Weights of a small transformer language model: vocabulary 2048, 2.69M parameters.
Each number is 500 + 25 x the weight over its row's rms, rounded and kept within 0 to 999. Layers, rows and columns count from 0. Numbers have three digits each. The size before them is the row's rms in percent of the matrix's.

# layer 6 attention query, 256x128, rms 0.0925, rows 110-131, columns 0-127
086:495552491473458532468507524497556514514503493474479503487486516522520503476508478425514543498499494479530530481466487517490473493513469499493583487496478465500484487465498531496489512531485477488530516526504532518547478511491510479475493454475454466494489546553532487460494552506476492511548480492487529528487499506490519502511496516508504488489482533505477485543515496496522497489539
094:484530497509505486493517522467535476479537516546479470504511508518508496510514501432477513492478490497520494513499541509486493504508457481510529489503487439480561501520512522501494480514457541461499548506484509523542530488469515441520506502470504480506470543529498548465469520498460476485476497524483476492530523509518487517557496477504527471494458539500520493485510479522516453527491
090:483457582501492486510543532532506500501512534527495508531491457538502522484512511464465524521475512486536514487468538489525502475526534459487551507486494462487485485503508528459526542478465491502488529506505479472494520489446537498554503515492515481506512498554472455488477520487494465520527470501495494512518495461490516485480499524498512494483471526556499467513480484485484500515538
091:520511516493537491539515481519491533490521531464492485498526510517491505490504489483484524455462527501504483494493503522524502502465516537488502520497502526497449512469478524491513514478493495533499504453520500515499482467475562552518528515529484478489496517559519495490510485543499476523486517515472501516519538581492489422490458488544478502460461451514495518504488537515518484514487
085:514455523512466503481512533515511489499464465533521483493477503491498496511501484511493515464523527495494519481502497536505494520495546462513459567477485496522482501494455521499504485486509486503532512486514555467442508515483516511502540507489526472514511526524485501538453526526523518451526513550449470504540471461473488529478509448519520479525466488538516517500490451486505526485513
087:496533524479557480537516479495537480460501500547470488489555537495499491451495505494484519531511483499470523506512524480503498476495505491494534522507470471521526473485469532469455509502468487509501524522470514491502502518488532484531566505523505474499518576513505472492517540550502496499500514525501467490534492461518499457494477501486480483506483499477451496539476511442538504520493
086:488522463508472546467507532495494525539493480505502485482506534512535487483495456548531515522487502528572507475476520485461483505461476483511523458510466506494520562495504492496520474485479527521499513505466497503560479525518510495491457491516454488476493484499527499500488541500558497507474493491511535480468516557458523488499540493515500534506496494494519499444502500479531462490511
095:524525466527499530494505490501468541530515470507500509511476484484536507457496542522507570515539467513495543516551456562494474491494503501486516513491493473508499485459567497500489486498507493487504464484488513497475464482489498520474481464507499520495489500528530442542508501514536478511478462461484524519481522516475507481494485472463450496522507513475544475516506509461498477528469
093:523527487493546497535464510504454511502527533536505460476520489487475475478519514481513505549525497488553506437497496515507491511425469485516520529494517453477533489518491498486492506478519517532489514485487509474459519526522471492543537496513483513475522490517520478509464547499538513514456496474470480515531540527499523469470564487510539511489515489497514493489493469478534507508491
083:494485485506501489495522538547498482461470487512527496515501507509483474528515492444437525497485469535512479476496505502486479528520493546491487507460460512486477539540500506491476491526516516447442558493449539522485546495512505478500493489497503474513495547503492517466423543484488519479508491544489517483519507478528493479509522492500517461496464520482507537499538503500480489526498
090:503541535468507467490474470502453461474504484496508493498500494463507509576543510544520466496518513504490509464486550500513516514447518454502519511468474507533516534513519483490519502477520537500510491501515486470513521510500476515558430484544514495466478483519537514476476488497510475528499479506519473517536522512548536467476519547513499513523511468504480504503459510498488478493488
096:466495512494501457483485523503524494462493534493502518514531526473489507479497481481544499453490488475491459558529526469509509515539475510507493487556526510496487544504487498517517485439477485509511515481463528527483512503504531534517553501487496484494512539498482485533500524554478517468518514475450521452519484544496493483531484472535525489474470516491460502505520503524531495444527
101:503512497473513487534513506511470517492512516505514493528509441514497498511503522523517494514515520472468540465479505491534480503464503473490472518540528492480517477444532527454524513497487486506523492494527485470494480498470498518511512538535506497503502507537512511519539508580554494511502467529506513465485496508493473474462507507512490565536459448498529518502484523428502469535492
104:480506538508533548499482515498533469471490511494509502456483532521542519533515491464493512472517549516504471524488506471534519486489500519483558522494484491501467522512454523492509534513521539500527484479466444468538514485483543498518493496507514511477480511502486497510466481467465482497489538445509496529519503459554499456519497525535490477456484469495460495498479496543482474467497
095:498507465509455563501474455447510534466481513490497499471472546544486521440498524501543553496509509520493535563520496513511458521514532467549525500508508524495542515478476498488488476487491524495504472522499512488471517533469488494523515510490536523469485477513472511514555482504475528476508509505475535513516506537498490494506496474493439518517468499482506500535485494486508479474505
089:480510529485513479485541497500537476507502498505463478516522488479521488517521482508484507508484507459508518479520469538501514458500548493491507555479493493553490505508455532493498505514441469495511491509503510498530456503497494463515481506470477518526475552516532459457476537503507457529509485531478458527495485423490512532500464505489524490508500518482461525542481501471523549517469
092:497501519461524478526470466508496451524493501495488479500493489493488508472520472444457482524527498508490561477500523529493468510472522516510522527497506478487502488547467533499537484514479513471482517566498509503466528508514497488538530489427467523499492510526496472441501556543462508503511489529467526502484485487498555476515489520521494498486496568489522512510489501485485504515509
101:491471465514533465547546512489469503467509483486499505507482488504510467482509508509493533524534497527558483520473526544518518494503479492536494490503527463465499488524509517466543522501475515497481474457484481484465479476480520499550487514517490481503515463548537517486501479505500441534460524469519516501474522475484556481486490496473529528473528497514489461525503497529450526543487
113:506503484487537489506525519482495542488478481475513501502499548524475508498463476490521505472488518519526504467499465479493504534472493504478528437523500495502542519517521501488456561521478508508465490492515567518497496498524501499524545495480456472506461491498528526445553508529505458510490510483531554469558529494488499478459478480492501487495536502454504488464504504471525493510484
116:507491467485488477455523521501530507504560482492496491499482488501489548502527497489546504517500475502539493481521475472528491528558485521507538520450520525481493521492526530571468530466538482464483488498508513481448538494502507496534491483488466489515492519493461496473504454491473530481473504496471465462518549474488524503526530502481497473475471522518507518486468480512539468495533
108:512510473537512485513472511486489479511467519463470506509536510474499536504471496491532454472470538536547514518494481466514510523527512504503516483472516546483488486601526516494505494499478463482513512502492532492478536503534506493529526515468514462495519489486528483523478460544513460467486518493487516511532445442476520472494468492474483489487517496493499540490514514510489547513495
112:514514482499446543529495516535449509495463508517517498479495470515484475492528441524487499513484511481516474515465529577527513484443488496517495485524522503512477484500476480461508451549478509524514483485511462494530507461460523527477460499506526543502495453485534498515520479511500459499511490514519460515487493548512512488526453518512519514506500469512486491524519528524460508500483